{"num_hidden_layers": 9, "hidden_size": 384, "num_attention_heads": 6, "num_key_value_heads": 6, "head_dim": 64, "intermediate_size": 1536, "vocab_size": 2048, "hidden_act": "geglu", "norm": "rmsnorm", "norm_place": "pre", "norm_eps": 1e-05, "positions": "rope", "rope_theta": 10000.0, "rope_fraction": 1.0, "qk_norm": false, "attn_scale": 0.125, "bias": "none", "tie_word_embeddings": true, "parallel_block": false, "init": "trunc", "init_std_qkv": 0.0219, "init_std_o": 0.0, "init_std_up": 0.0219, "init_std_down": 0.0, "optimizer": "soap_variant", "learning_rate": 0.00364, "beta1": 0.95, "beta2": 0.95, "weight_decay": 0.072, "lr_head": 0.0077, "max_grad_norm": 2.0, "warmup_steps": 200, "schedule": "wsd", "decay_fraction": 0.753, "decay_shape": "pow", "final_lr_fraction": 0.05, "batch_tokens": 131072, "max_seq_len": 2048, "doc_mask": true, "train_tokens": 651400000, "max_steps": 4970, "dataset": "wikipedia_en"}
Each number is 128 + 32 x the weight over the matrix's rms, rounded and kept within 0 to 255. Layers, rows and columns count from 0. Numbers have three digits each.

# down: layer 6 MLP down (transposed), 1536x384, rms 0.124, rows 888-922, columns 256-383
# gate: layer 6 MLP gate, 1536x384, rms 0.121, rows 889-923, columns 256-383
# up: layer 6 MLP up, 1536x384, rms 0.13, rows 889-923, columns 256-383
down888:096156088151147152194137120143145079156133090112194110120125109159125113114111179134122134108116117132123138075114141157115114148091113142070136117183072155159118120170090201114116187168145174124141144118080150234122154217140121168093173134131106114109167115110121126088155146132114090127145139105160121167142060076127100025143098182138150073148108123139136122148053215136135160142094
gate889:138074106159123098155110123165144148175129111140096164149146129102108106161106159149107173078162169147139188163106145105118127130130142168160102097146049159148081179125114087173152102092176178128145133092119112139146119118138155165100165144126112122110076182139152171125070145045151092131138100204124143132147110092071143113128142096116159123120138148111112183166115151162133122093222
up889:147149122137210189100147102136104166110099107142066127148152155105131094074188126089149118165138215169072154118060132124153127159094071139162194091097104150154147094119142118115148120086163125174151129098082074102165109146115133131145123097101149103112120107120167101070147144081075152094116066126089126081118128095089116162122138064123186112105113082154179167163105163139167114181087
down889:090164134082157114113156090125149169184116122136081117109137138143090148142132154193114095106115066119123108076106152065143128159142145157180094128115209152096176102119107159104140143144118119146112122159140142157166129075059169074108105083124133175140139168113077120117109128130130151150123124116063143130149116158107140080120138168117078093141108168088138173175121122145117153102129
gate890:204107121115177085131123100110097099077125113073207163104179116109128092108126151082146130160143178155150084157140141141131167148144164116109142106131084129096165102124117116122136122133153112174066127182129123151138120079103114124152110159180169131102144113148141119095083141091133148130081134096151126161142141110139147144129158143075153118110093116167143155129095099173101115173191
up890:158078168156099099121156144133124127147106109147079122113093174098109119112164112152166137104107094116119114120138145074149151176095073123131123163159128090109104170139096145159071134074106141131049104151089134186153157124141161140173089108143139135155135088163166106150146148064123128040098092079107134126125155130175129129154105195154155062173138059080145140111123193125104079118144
down890:110117079142108121121139135145139108117144107138068098149127121114145109205088087136163123125092144113121151087162110126104112115128126092104127097103124132137128101159113132194087092209150141115108162069217148131103166178218125088166156108131164177152113173092157084134144147113079094147201120123094134096127117117164118133147143129150139148188141144086135103153157153119163139121094
gate891:094141157102130151128105072118162138166142097143142121120145114124114151123132127183121123082144119119137186132100102154045148090113092124123120189127153192117092102174155092108133154147158153139084178146180116118094175154115177137144096137156123177133120165085107144093101133117169143175128099188142129108173071075070134100113154076098133103165159121127130125102164144145116175156125
up891:091075179156153162138128134095191141141118115119140140135156200120155124118145107111118081138108121149111124132146098085121132105082129178137093125153061106132150130106083119120135121140235175089132142126089116152142161069124102123174125110139132118117132146113145106089125127182141148107041157132118163124129173136109125130139190199116166084111081110125145123103129208086157191120129
down891:137115155134067147102134056102111132112090099114139186094104098146137055138136128148129163078130117120106067136135117091172139127110137107152075107148033188080165121135126186122164156116049128101208156086131144148106136151201121106137135086149090100146143126085117145131097111184145150144110123157097103181137101133178126109106131124155110136124180147088100199135082129104151062055090
gate892:160155087098116134091127121192153135158173157128112131163190190093170108137139204110134159138110101135124089140136135165159138093155150141123183093108157161138084184161134145155113141098142079167187199101123137135100152101156150177121155145132199124143119114133146102113152119110112104121099089131134079168131141117141122148138141079129166109183159095140127100104167143126121159109157
up892:057114146088167070097164079096120138210185102138133111175168142151120141114137125069108111115118119130166108157134170110083102120052153093097122048104157137130143092135097082125118126172168177101103115145114109115150130125125105085109137096117090065124125143088084078093129163131182137102136120115037169192131067110067109124078118135122094127105024138116135097082139113157166162116130
down892:141114116141120144145080178161170163063096167096086093103147095193119153162109175150110179115163110157141161214086099139143192120192169163176165133130144127106174145117120085090107126081105154173172102082157058096125141163159118126097150115153128143111108167140121138204142127095046174141104176173154120170138153109124149099160117120129122138164128185129120092139132126091121110109189
gate893:137167143093141105085117176149161141054067076139132129105132066068139147228102157156176142111058155115142132103119099047073136150130143183166125113054139145137058081229144136096124120122173099179146111086139123088176108073165224134160165165066155114078119152120113097152125167124066114088145145129170142110096107150120143111117173161089144054128148124109183138179110085186152231175125
up893:098143169062123158102068184152121175127071041069093101102116100123107134197127116104181070029099137143186186126194130095065107173126072124113126141087175124091128113195100126146087168097081137087111162111155100139173121127098172093196113160073078118100145098101102085115155173105167138051159206073117145155095143104177150113117085202142134071119104127149209083164070090130096182137147
down893:195174154098115158062133108097160201111096186104173128138170124110118151199141148052157161107097150135152110119198104060088132153135119153145118013105161124151129089150187142173126082126139115039178239089084106182177184148114159119107101128111116081065101096206117116152090135131169141128187142110159115132105040165125128123111139143168174134142114095129182112092170116098125161143155
gate894:138106151118172137159115140159133185142121205078165133147134147072079080153129123177131135128106112127148150150065098142137069117081144156114127081121183092137127167062068154189118091151120136132122098134142111139080098113137148189130135161163130088101231110141143101127114155102116130090107124068143094127107135145146095133130129095120155127167077161168086145107183137101094140126110
up894:155121133072152123158115139168149072157101121174119088154096129071128116130121145163132184199081141110106089100175079091155071091158142095109123088137101121141141106063096135124082130153173128178128179167125121093144163134148096175153108140141154168172110190090074120129129079145119092115117199133145153104129092101195115111093130143156154113130230150107072133087129160145123133176182
down894:104135067125107145189101172126135136099058091147129140113104138096103117132146170124121141160141070113135108094215154117092167133073162092128140165085092157117126125180106148102196132074127161188135129100155140135108148075078125053126121119069116181160132139112134137119188101119145153138148092087136174121115117130189161087137108192180108110149144093104087140124156191100161100117161
gate895:142162129099122111137147148148146109139160156162180133154059113110153142135139132097120126136128083150106175197159133115117163145106103143125143125112134151102157154111172195171154148164128148088090139104126100100155121124114160127125093131101117133073162107174086184135112149075158150127090111122106083135091078108143167171076161104172137064159110124155095071074113160150119103124118
up895:141120153139074137109145106164148139171179177146120127168158089134146128125170157108130147126123091173128197101088157107119117109097131115118053107184103078143115171139178198124174099185133086093129146157108056122131179064112170156128099110094115054090102159173157173149131129106142095093125155108120136120131067086159183120065089140161120109132135100143085156083077188176112148132067
down895:127151142129099128098101135106102131174120130118141106076111127116097188174145101073108061121164094134100089109129120096077116133119113126123204094092161132127028092140070135118122114143151157119172091152141103120121082089142154116149113115157084140091112106140154113109115099146154143068118148122126098156120111186154047080140101145086155133188137147087141130119150130098109138131194
gate896:174164140095089162100087108125138185080137177119182203158128224125158147056081126105126112141111146112143133074122168075107155159142119134184117174101114136118110073102125149113150072100133139075120089147149089152135120120127166163146128127136152128147102115104109115096198088073102122094144117097106108075112146152215128147097111129090175185091120079155102172116111128134154121102130
up896:123122129132154124124115136136152157120144102168077123122115098152106138142098115106178123125152153102200132140185096153165105123136079094107122148151130125127090191172099139152124135184154124109043186131115135154143143175131108128096076162146103110126131107148193095118089126121145145136151110179145084129169123155128081060150127119154114215155176120208172146137129178204132179111100
down896:142169168121125167090107140132095170116185097146143128106135113143140090162170141146128125121135096071099103091093128099128114163166162095070123128116177166128176131132129160105144105096125140116098120106177174135162174078116158103112156122106176088111095083121155119134067094156152136112139200098144112092148129158073108119164113104135127156093125200111118144138137122137153092154127
gate897:189157101149116121132111179129050088154141182125122142160113135134094100210098108108144147100188107132126139123192127078064097122119116084100116130124043152139218145100052111108156109116128143188100111109086133125098138115105113097124160176139147102147094170112147136157078096137146173106105136142140138167193127145144132136072126140153188091146126114139196115096060147148111110111122
up897:128106125057160114145097126107146159143081118133189097205145125113103116112130123069059088112109120126105164131133095065068136144053149151097130185119077151090145162096157107121160110117121091145089127080164122113103107106081095154143194123107110103125142210141155176188156118148127189061116173176152161113130116096156124119089129103152118142099109082107163165108105127154069060103154
down897:161114112170096090169128207164133118121167188120123148082105139173156132145138130083120061075085083116131099132162130167133138100134110086138159157135127112100136171147097104087129137117091137127119136186065096130130139179134160161151057145156136095073197107131102200128125128166144157116135111105148120091129114092156126088119166085167122150148140153176133109145139181107135145134083
gate898:048111155106121096109133107119112155146133120133121148156113124121086143204111159131154128092163118117160137152127089139182133120109163130136108129151137124136114155134165152117150134085102145062058144040129131134131104098130169147200138149121121139094115176143053185108090180104150093136111088163099110154125136180131115113155162137187169117121125142158066114158143166113098053112062
up898:143104154111128128163118081150174119169113157123121124138126153129157100079114060106062061146140103079188145170090153092136162135146130099155109109189189129145129161151164149152093113134148140110089171134178143118093155043158093127120147084135116058147116128092158098167119144100153117114102071134069161136122117094172182162149140084101136135114133011146199108150096142121087136110133
down898:151100154168079142139181148192158085180129122205152150158087111184169101140126175187086149110172117058131161122088168116104128169136159171107136093171130105099103064112133165121103126145091092160115134103183101168132179124200118139084138103082114123130125144120102137094149177090147092126092090100102104109086096141087168115152170104116102076062114111180080074109148135085109194175054
gate899:136133107110204153172162142147110104151150142141197127151146168146103169162103108147087159099165146126139103177145110118197228087187154164176119108126175134117072098148130173152090158104143195121095144117151120157120156161105056160188160136175114202118120072112121165100168152178103155114110210077095122127143151087123166104118165139146115082162091129166140149159102109132144135148077
up899:129135117116172073095131127146097072129147117170167088100100208193120115149120127129063106131153147092178092058141102133098141150134147190175086144111124102091049154131104117129137168131155110119159106105067154145127145108156191190197136139130126166118125112071067154174093129171077178108129104108072147124126136118086159126137118193108182074109162168167150169147099109105164191100106
down899:132174141151153122136161137113086148112165122213135066120120155165104181113147155112066145096151110161138141132158102087140103128163084130196107086112160152075121062061071158115135152099156148150146138123156126106132119109151109211175120148165126092067099120130118147114111143161126154117156134138162113143142130147056136156122191153057111088122107160130130175160143137142085146169145
gate900:192085123147097143119141091131120133041105107144192153152150137131150110090128099138061153178105109111141189128099133136133105164102112157141121089107134083161085074137170140125093174105139073106175159146116126133084140139161109153109073109152115104113188157151131100145172098070132107162075175141185123026111111124175094118089066141143089099139159081138125125129171158127123137118094
up900:080135160146124130116116213102168110135084102136144151178082153070177188172076070097084094087111150140112113193148092167109155098125132101167167186172128117123120115113155140147098180177123076156131168113131128149194163099131095130154082129175166146148168057157128164112168130145151122112157132121104137110124106162115118174107113162144161081117121142102138120105167095129134146106181
down900:136158127159158104218162115128176124070128122130131148120163198132128240075089151168181118072135164168168098106123137160021179071084125165140166106073155131137135129127130177130161124116164145129183164137114146082097155133170135139133151087116100157105069130069136083077173167152129087153121109080147130150132125170132079132197114064134120096099133175153134132109165138184073115112127
gate901:145165097082110056111113119102154142091119161111121118125150165126184078127172086149153121109122112152128229116048072124099139120132151125174124126074096106123137149153133126156148104130140184129095104145157151147132113063177113180103114110122130157100169140092082177074111115123085118104101161111115065095112105087161070138166111137161186074134172145124148119155163163124123141095081
up901:093113100089143107107157123123155136123106169102138111120129142145156098114153104200147130151116156153124201149057090122105095135118136151147139142118077127118137148115096157135134101116182109156157076140168088071157148082151117192130106144106111104138161133112083157161154119152062138072116093164103098094126134100160091145151139165127195109100114136157152082119141190167118142120099
down901:141146141138105143130108111109108136138100107119128122124147130137158115121102155114137155153132131177087128126125113153135133122116121160126115109152113106150161151119129151138091143154104130147129130163116142129140147163097130106153156125112127082107117137158127157143132157099167111145105122120161109153148100146133124122138148120131148134087122145160075132081179116156109135099127
gate902:150167111133129186118129160163143174116116133103096141129152139074156153149184128122116080096070147115165180080134126102137140094089044118156133137126123124122093149102066100154121196139175191078095126142078131066168124100087158142149160111144089083083115109118174100091168154055132151153161096115115033116127172106184156095126102097100105103109146121115178174111110162158162114148131
up902:133139102103151174139180162130102115152131093109201114186087078165140156121145111139140145084141109099125157139093097096140164144109168133133169176101137163113084179160126126145116129156134102112088114154176115101137130160145069172161156120129135146124117087117087093137109126069166113080124174147177173108098147017154092114159138109102083118117133142143117091167162158108110096131106
down902:177055117115119084089132166132167109106155129154133077108109057138121169146213114129177033093105139097125112119097118195091150094101164174109093088093170102089159114092129111136161131126079135195144139120133152162127180200154104054099133165128164074170127110121143141157075117141131119192149110057152086148147127087134167146089135141135093144156110132118129123160112100121129126144128
gate903:142074084172147106111104155173122165155126162211139105113196152158096085080143149151067127141123081161143137124121104127092159136165090124147109110121196098133136167139163094138080158097155092144117108147169099147072133100145167125168120145162127117090151068138108089134125092119133141179181131143148148155153126120151180078149083130115173140100112134136148165127144131136101118055126
up903:149180126062131163078169108134101093079143157137106130159135084092116135103112089163128130105166163174090195164089125132140099129108114180130145139129100094198138145130062125139204096158126111122140162126105099135177092133109144153093127130068095135142155110140187130130114162143164173115100061195179109080094158173134095177119149087102151129156163116144174135129090068102099123109138
down903:105167165144110146126120162133098120174107153149157139172105104115131099165088119112108117141111166138093099150103110179110136182109115078184146142092102108108112101108133184139148165048126088108127091141166163155137164123106105119184091136152122101152100105143157104130140093102173128108187124119112144096158153123170130112168122146174116164149156156109098111090112123099115091138142
gate904:180135088128184135096114059123126116175123123197050151080118143076150081157087090157121119191108157204139160127175119129145086081174188144048118095137179159140106183078144105079161166162080111133100103087097177088119139158136184070045129103143187115131130123128112163148130074129142120086137125158161180156168166133131184165146092140058111125056148137127077078064156121128143109165148
up904:141145170130116137090156086145154110132121150117084170114105135134151079076138121171124104090173107109176155154152097177142135068134116144099082177140166118068069126112150186131116119136172120113135151111094138188125171137146109174122063109137182154101082165122193094111134130154121090144125119163158120116157164043073161178099130137086162127114132087117156114130145136112140128143210
down904:107144140054135156116116157112130100118155184114104194141195143053090106111100142180125169060111121154085088122146098144082142102140185089141098145169122109157133096156135045069164092051103134126167136087156063174094122071079119179102095142068029121125147113141171068157185107098158094142086123062132092094156123099060145171118116094154103140170119089074034091045092143150120167127132
gate905:118094123103136140104133102151105083130136115152119074148081145141129170141067096083050117118115114152130106123137122113105110177141119116149116116095090121095129160106119163090146038094220091113142162120109156066067107149100087109124087081095086143087127102131105171111052119144131191087152128107183108152131141140133116188141139083135126143116139089160169110162109077123143153108130
up905:121147081156132068131131171142132120115227117097123091135095145109133163131170187141061116149175109122140086100164144083186184091157150139157082165070160170169193076141111083126075097113140121137110120082114101105093182113115151098115143113156130087116188158111150143101090093112150066122123114149091144078140093133051062201141128088138117148125140097121137124109120163098127139122127
down905:090104151128088177161132115108120095132149113117105139147132114136099125141190143114106090071096139095090070123130113157148114053161167090122227131166118112154123117144115163143164083103124135128105163163117135161139090146074157163128079102152141087190151133153129130136099095125182212152195088164132109141134094088133122125091135155143112081119131093118147101122129156111152189104116
gate906:150090152184178094117137101118117114151121160118140107114152141172151141144027137139113138127139100085093131120097161124228173110147126153171124131112152198134087114136119143219101197119093157092127110175151066077160076091171146114097175145124161120090111116146095101102026083088093155131121099141131141127108183173133091124110094148146117155131158054191129166018101170163120130124168
up906:154114076158135117196112147138083132115148109124093109179089108127144103164069100162139175134154092128102164033085069120172167092129142168150117137155121162108110131122142141136135159156157117162141157120157134085132180123117130128147148155203128157121116149127119153154106091081108102160090102173141116118157168157061076145084127179144108153134178075120167138079166156171106173116091
down906:181126148096073129101077151118152139155161149141116097122122191057150135106108111129052100104151126076066070188096107180170110128177132110140127123166115151118124075088165127119168088128126109115161088143155159104129126110099089154118077127166128101107098141126118185145086118124128094166157118116077076140088132175145136124122132048138076072150128134169108127095166105141161120096091
gate907:201072121096116198043122150180095103131123109122079136139111121125148144129105102214129164143157185140156112142045172122192126136145169163145126145157113104141146103149136115173110167119158108138177094171166157038129115126129060163195076182126091134134152128043152149118154138141158118090140099078197170140171162140102149113102127099118172159131138092092145103123134156118138095177109
up907:111107160147139151073169127072137157136119199099159147165092138119118129100100120097109127122126079173125175121125135122128166112117122096132126114133139147119124178131083131122193099167080105125143158180105164146119154132154136168115124108176201084098078148166119132182135141115091120163083154162101133146126127105124098132119151169067104074145109139145080086143118102150112150136128
down907:146202139121117228105131132140129119152093170102104083132162107110199109158093149199072141149151165143060121152101204156125083151177136101121135160132111107148177105116154113092108137189100143090094115125150155131174094109137116133169172165159085165113107139130123103135184147094139106117132081127131165199136119143114141108106108146201117089124141119185105189129098169190148111148039
gate908:122198102134101095134118133102145132105125034093188086093099119106142144143131109136103110194194175139161146140136088136139133170103140109108146080143149172152130112087132087126096119068153127089103130121198171118104132199125165097139116080144075108113101166091074105109078128129164135066092109140146109093094138159172090136108108127158192095092135131161146180159133173120140138075177
up908:167119100152139100162099127157170113107132123140159169134123061152079126163117161092101068160077157144117094132115147137153149107104146134144137125058164160140189114164151085153099085140091136102129110147149149133085112087130138198180192098099105201122114147159039128135126141113195097119120144093117139159126123141141097139091161166163116114143091147072156111154135143082159115106156
down908:129141144144117084127161123188103116153096167122125159131105182176123150191133173158135141151117168151068120104137117094054105136132214124129075097122099165127153126145123097107099110155145115141117163126065089098155130093149090157110052090122155093157136102123094158133136106118080151136142127200102152102175121113092154159097160163159110091164150173075118170096082155098133106137134
gate909:159107093128186128045129162093115151152065166221113107092143140113185172129110149152144163156055115082082149094104129091142100130113172127161091128111165119131170104116135160100160153124156105098102072103113187060139050137086132058122098126132101140063122168112135100127088131164098136185135178125166096065203118157122146105083114133135079089150153139177117223039128169136093107088087
up909:086117163138155096130112171067114133166068111147090121112137090158120113067150102124111162112147123110124120138123144127130100096148134175191128132134092137135084087130146154176075118073073117171147081152209070147088160147161074180096148088138148138184165149203110114136142143115122128078139164159169109108060146101055118101073086176132133113123085133073113076136135149185143109135082
down909:091144107157152155134138110125125108136172161107123141153179142114119154107134154101153189112101087142163142111172119142167109118142193102119158097113181114155113184092090115207131134151106131076161103114144171160148121138127087125103153140094139158129214121107171088147139188080099083090127115155084154104140106106130135129125164128135155116107155157125121087142134146155173151119130
gate910:121129094144163103109102142126142109147076155121112110116125111106109147129118121136158148133137115167119074201142132136137199137181106119148061131117083178140105170167184139136112100144146161101153133108128133147092149150153179191144049146115088161140121135166079122093179163149069143124175133115149176165143125127112132117147119116138130118196112183126085135175125133111145140080198
up910:154115142163088150127122102126122181159127104080133109097182127108150152122156150060143145165115143133197173036170120062181162079136153177134193107181144151165077174143137114173138161118143126144139154143139087147197117132141075092152175106148154109127136113122106139091103105128156190137114142125097120081082100129115133103115156102123115160134130100076123137104110146112163223158092
down910:093094106115082111134110065033219106114146083108102118145173079176158095154158115092111124086044134168082120116134137113120056136156121129107129126107125099142135065090105138144147112131047106113139090156073172118115157083128135163103143104143109114177099125055096027143063089107162145136156087120156126114091105097165097122106200115159075154185110114144160118147074151124086095084129
gate911:137106155172128103095138120122161109089087119130185128149096127171097197122126146154162140135084159156137156061116122124153143110119120174139154141125128156084111087048204121126148179114093122181103089126158098160125124163128109101126148200127130150168143110225125166184139099129142137111160156111116157146166175077176132129143170093063125133127102127102133191145126081180105121098126
up911:084143122085104107125096124124141144137115197083093076153139142131152102179170187163173118090111166120088154105148120117073109113143141157100144136151120153143144158133058122158146149141121151093182135080151100143150139138142113146095104130097111141095127123145158072121107134138155120141105127139182160151085149140124100165122193106118158168086134162135119104108158076103152099108106
down911:127136135079158123106165114120075156135102100145128110093057095156114143115161090106112161140131064131087143147159098190165088136114124115148122092093118093133075198151150145094166125183091094065117152143166132068110135086139085128110194144111181154125109114087175122132122156201154117091127174164131142142151134152115122162122090142141083119157183177177147151117133160071120124181142
gate912:114161126081115158157139119068160195090083101135116076107078154059134190121163118159114167119177078172131078103105081168153063133099095107123136151076128113149146162125087117143109107154119113143168161148136132118107116125145101138123134160165161122106070128136185115184147143100137159106130067118176147119046149100100123156169084133088089146112148123128185120161088062089137166110120
up912:099125150126043124091091055117133148109104113141123105175106083143095138098139140140097137129101119162129115081116129165142108092061098087129161190127160099160097095076117092118131044149096118162128081084126133112121164107132140124139093173133149131149168174116163087179133198110141121126122143164192092128064163117116162149100113095113098113120152075102109121150134164110136094139147
down912:135108117176127161146127184072125078076128126115090144151118106115148101151122132128160121123119118072114113130127076132140057113132170114153174148153119144157134123107182138131111078074154192150125107103140100101114137127243235123139132170109128108138130144098114150144192112086189152105126101174109165144177141155113074158115137113134108169063159080143145086149094145145093129169138
gate913:124155118188095155116160136185159184132108085146114110069126147071081161129075106135153121137178105161125147150168140103065109160151138101122144120063131180085133080103118139075152108066127203179085150118141103124087053134158168104133145160156160126168157107149100144094104144128082112152161150085099047092072150148126166082172087109170114088064125117138127153109085125176086114146186
up913:151108144125137144119182115120087191122098117147137121102136099157123154119122122155164070108108129135124111120124137115072130147125164075155157133148165121122074157142118127126104140153154113109086141141093137082085036139087151135100167077133164129179130150120135069081151115121164130103114136173107147125094135123096135125117153133127240125147152132162141087142143149163076131081147
down913:135148145095088159089161155070118147084138138133073152097083108132172146120118148119136085162140098113080069103122070175173088103141143116110109130126091123143108077165136112112124125134146104153153170126147136142192133138120124099150114108127127108154099071142166153085081087187139090124123124194127129176201135117138067153089114175166161107166122153130134095114130136119121142115106
gate914:115095174100151121145109109104122149126109082158124109163162081091083156128130190139179136158141116102099124185158127151166168192115150117124167124131105124122111174175142118106148094152176104160096126204136130163150145216133093053154090149143090149122118133076113098156144157143097121108133094125178150165158156152166041119138159088087135123148100139119103125126149121105134154159132
up914:132093081119162154117128188142114034146170161119112147125098116151174115156117137141106151119047163132143140102134066077087087138144126090169172089118154136134149115128143082195188032157179135140125135113153116109089104148145096151110131170115166107140156118138134101130163101190136144188193143090145073111116041148114168154108163138124077178135135113112058142142115124132205143053152
down914:130153117123136097147160114135109130234116121207113140117151146074148099062129081105182175121027106127166140117167180121111073170113133129145083130149122154123116047120102135168159178183154109150086177090081126163117086154117146144133146087108255123097110131111147067091117103116131139066139077185130035102144155122098117091071133090070080145093128128077070154139133122079108104102123
gate915:058132133138113066113116136116133100135173186130138106146117134127149185085145157136109139160123103177164124142164068137141120151078027110119100185099176143155141123157167114121122135180163158099132059109160166066150144152114107135178101187104135150074129117159137154125066119145151114152142104135134119138123206127142108123095104085115127125084123095118092148148114127117118091182130
up915:114110125110159126073093106120098114129119113096124142108066152108129043132181131108098171120100182089110103136098081149148095168168159139112131114165105164150134117101121050090147126137167161151155106202093108161166118171145133161113166129151106122134104164100090071128142159091191155162148148137113146184099083066091115166161155095156141114175121156096130132100171088090134108071121
down915:146123188109128146119125126167111072176159164087121142162127075125155146101170088022131117162128144094169150162094078167105115123106056148071155086121132092149167080142123154109140156085137157082169105122088111118082144190180125118156119118145061152149205114100163129153137185176119109109164073204134118196183127087098091143141087177108101079135144128125110087123159151083121195112051
gate916:147120167092166139088089175170133183123083158211195114170109132124152130161187164135120184120167163058162131133144181080141164106125148107171078118094112110179121164121088177096125104135187184153127065111125148126082145151146107115093159187065101144077128107155110155101130092093070155131148181124127121145109124152069115120101061146154172084130121136139184169125135173095145094133146
up916:148119115077132110146134124131173145101101172092174117110185109143172173142091121086122151120140108087111167099178160099112115130129126170140123104149125152162134100101149138126086029113173182165118055118098114111149136124101102128112114131102052128105117098143107112110139130135078143117075145103122136168172166184128084152164120122131153072107132151125118125118162151055132173172152
down916:058095122073136134110109129118123147135107151129092136124140132193173143220059142139106120117146142120142170093135141092095137142100137106144091123088183167104107092155113135114120193149112163153091067145155118164195139122140109180157122134178123118174136145139148142129126074139187130114098087105142118136107090074119186127105084138164125157170107121214096116141093163115115084092147
gate917:130105098164154173119139116128130106123117124161130163151133167161151119158136211214110161119255151128124109102090085099140077108119137148179116073117115179162098114105159110121113141138090156126109119157142097106177151107167107147117099154121133095091116160105148078114101146170133172138121172149157099079072152062118115147138124123059145132103100158071158116095162107119115201123159
up917:133125122098118102120181129154161082103109132152149073133067154177102068214146079100147133085192122114126158109136124093102119141101150124126103112111167138079163152108159120136118102078112150153162131102046072113146084189189153098096143169115101155165145161148119110090171101135121172114133093159097140122113179083110162107109094086121100111179144131202138058115103133125133109075083
down917:092079157185148117122088165086086144154127115134134072158107165124129134141159111072137162071132107115127106091098129122066092076098077168115164141114146133144110115146123158113132123098122102077125078131147138133102146065135180128177102051112124115160081134101180110172092127088082131142130137092162083129090091153114083136171100132065157188153151133143124134143126178133115111068119
gate918:105131204123125120109169109147108150133166097133140088141123151100107096119107137191063187139200097168113153123121082163145114116159176107119163159179182140131127144144178166135145115136114111160070115128160117105190138104096095172112159163109158132090129137175154106168147173127230132091124145103082088189164112207084109143101147210175149127107176099137071121091168120157164179078133
up918:131072101122129105084164101137155145111061066133140144137150143169154128098167147159111183177113068116130169149130168143081133102123155111094095193117173117126170123110179170150138141065148104105141122140193131146133093118186143165100064124129153158167118065149117148157092083187101096161081130161140125127121061137130134112175153150099191147070056154185164121101136155059144075123183
down918:151108119137088046113051141076099126105106101150059196205138138141158163087172243091134112143162171106142069156123125107109121101151132154111153110178169065142101107124151160093145174172153167091099120170081132149106140100141147163107117118121085093169098143132139135120073108188142064137128103114060174082171153112095114126173210122108157133171145125119099143132168178127109073131123
gate919:139179137125183131060132117088135114216165154068062092153124083080172081154148157174183163099128170093095139106106133141127112113161172150115046082109156091169135145120131081176112126106134131125115122088109116174064178094131099106128077194204092047143099088125131165133078103122101130133120082177106133120140117172113147062096126120133108161141154167095061127134126134031125128094120
up919:101089047133113084092136113193186102040188138138128114069146113141169141132164068107115132100128057145105126098163146115142121161149128185127177117069152119195154144053099131119162182095132161109113061097159103145137144118124152205157150094123132165116157106129131133126166163115098124183179107110141072144064159128124141110141157084122201157177085151073094152207105128100113167142139
down919:056128135123152167172156181131175147085129143087131206095088098133146131064152120185115088161166130173106074177156103131092183096083097114129156110149128083135121142137174161117061125183099077053110174113119060139122129159102171121132132080128166132104153206146141103100112092145147124181146151121122109156125133091110166119109154098087118161145125135143070148151209132167107154169144
gate920:106144071125153148151157092101185077074077070108128090080140092127066119103131145105101103104201152080116119117139149107130062105140185126140104171138145117113101177133140164129112105113132113174176149142120099099177130144128134119190156096189151107145236156150108135154121156154191172167130124124124071066105083116141102152128088117079105137198165139150106138090080184162148183126117
up920:120181133101157096154156219104122111149065144143121187135112062075139118101046154125137150150075134114172114101141115131163156123102143162102133165133138101111087124114123038166102125112158106126154058153138108166214131145119118161184088167088167159163090041108145131151175124101129179116180137051137136155120064179153134177158104192095093160111139175051160051096152102118107132144048
down920:125124148123161085109135122092080195156190130039176161146113119184108126091113111099138186146125096106126150057145142140176115095100095137150137133134095091106147142119136089127122116096156102121111074125106124190139094190182093132093133127131168091070052162189169120150134182107103107150088089097104102151202117227105171117145194121167147105139128102195119088141094124119123132142155
gate921:100136146142111103106108127132092148056147107108163116140172105134116135096150077149144162098150123114109062124120089188106157057062072128146116164147106118091055148145140123095101156130135110109137085166133146103120128109130140133171155124159061136122158160149142136128174156106159150145162118132143105105055171122148132131076153132114085131098123115091156127133103160106129121035136
up921:203177131121184075082123135071121171120155106101101083134130102067128083136138084179106159127127127146124119106162095111189095142121099160128125119036141150140128138048124103078137169116130173132151133121116140222113178148115108119076124113176121176121143108113098145101057137139189085118165087127131143202097123078136147082115074116112086151182116148124137080145112165184143102163142
down921:109167160099162125114163138200179151145124129157169077156127049059105121100082127157118072125160124159121098136175130180128159130154118144145122164153108121120172114123145126140079142141167086100186126128139123109111129141107136124106157143156134187195090121127145120141123138124048177031150173128101124146173083127132111121052093100121141095152147150135075102115165103188126146105125
gate922:127109058067106139131087129098130119140131151120146117125124171069113118152143130151056134074118106169114162154133107141109159135155065206153170178120159176107124135128165156145148140138099111119111140094132152158115128106033139140135042140112055161106088065159127073114158171165124072114131137200140101144049143115189172104086132131180149126113136091105142141104105144125090128148099
up922:129092116127125096147137132125146131136138064109155167183123097139102124156098128111177157111184173092108137162110135077129191114120078121134113125104103152083137205088100120130099122153086104124119111140154141109110095143159117094139094092077127093143111137145084188127100114172152107099141175127114129124146151099183111141110128093161103116174114106110106138171207128116133091104122
down922:126138090132159120127096156142152150110066153137131105117148166156124121152098155177171150125156097153111110117140157115113111061112141101179132152138123147149098118096155132159172165171065106121086091094098143152122107138111102091099100099111104148154128116129087115086098099115124151126109171144150114143131119145119123173163072147101128134109155115155149142156131114161082120184115
gate923:117143166065128127111089139146115130115122144077088132168148160096085130067111133175085161149107150162061090119131137117155182177098129166063084085157111137195077110097108177120046158067151128098096132174102123123072098106097174124116147093162099085088042101156078147177117106139164127180128142106048101148145083130148120091175118135093119134150140130082184113136163174139174150197100
up923:124165129188083145135104122122070123125146167091115112073170200089138150063113123088099135205160116147055141095140151126167028148136177107166184083117095198107126079090152074105130057190088097141177148137113111119191114103143078130181135138098139144138118082201188101160175129149135118140121167073130127098080125157127113054197102105121082007123160173154127114115193149095033168161093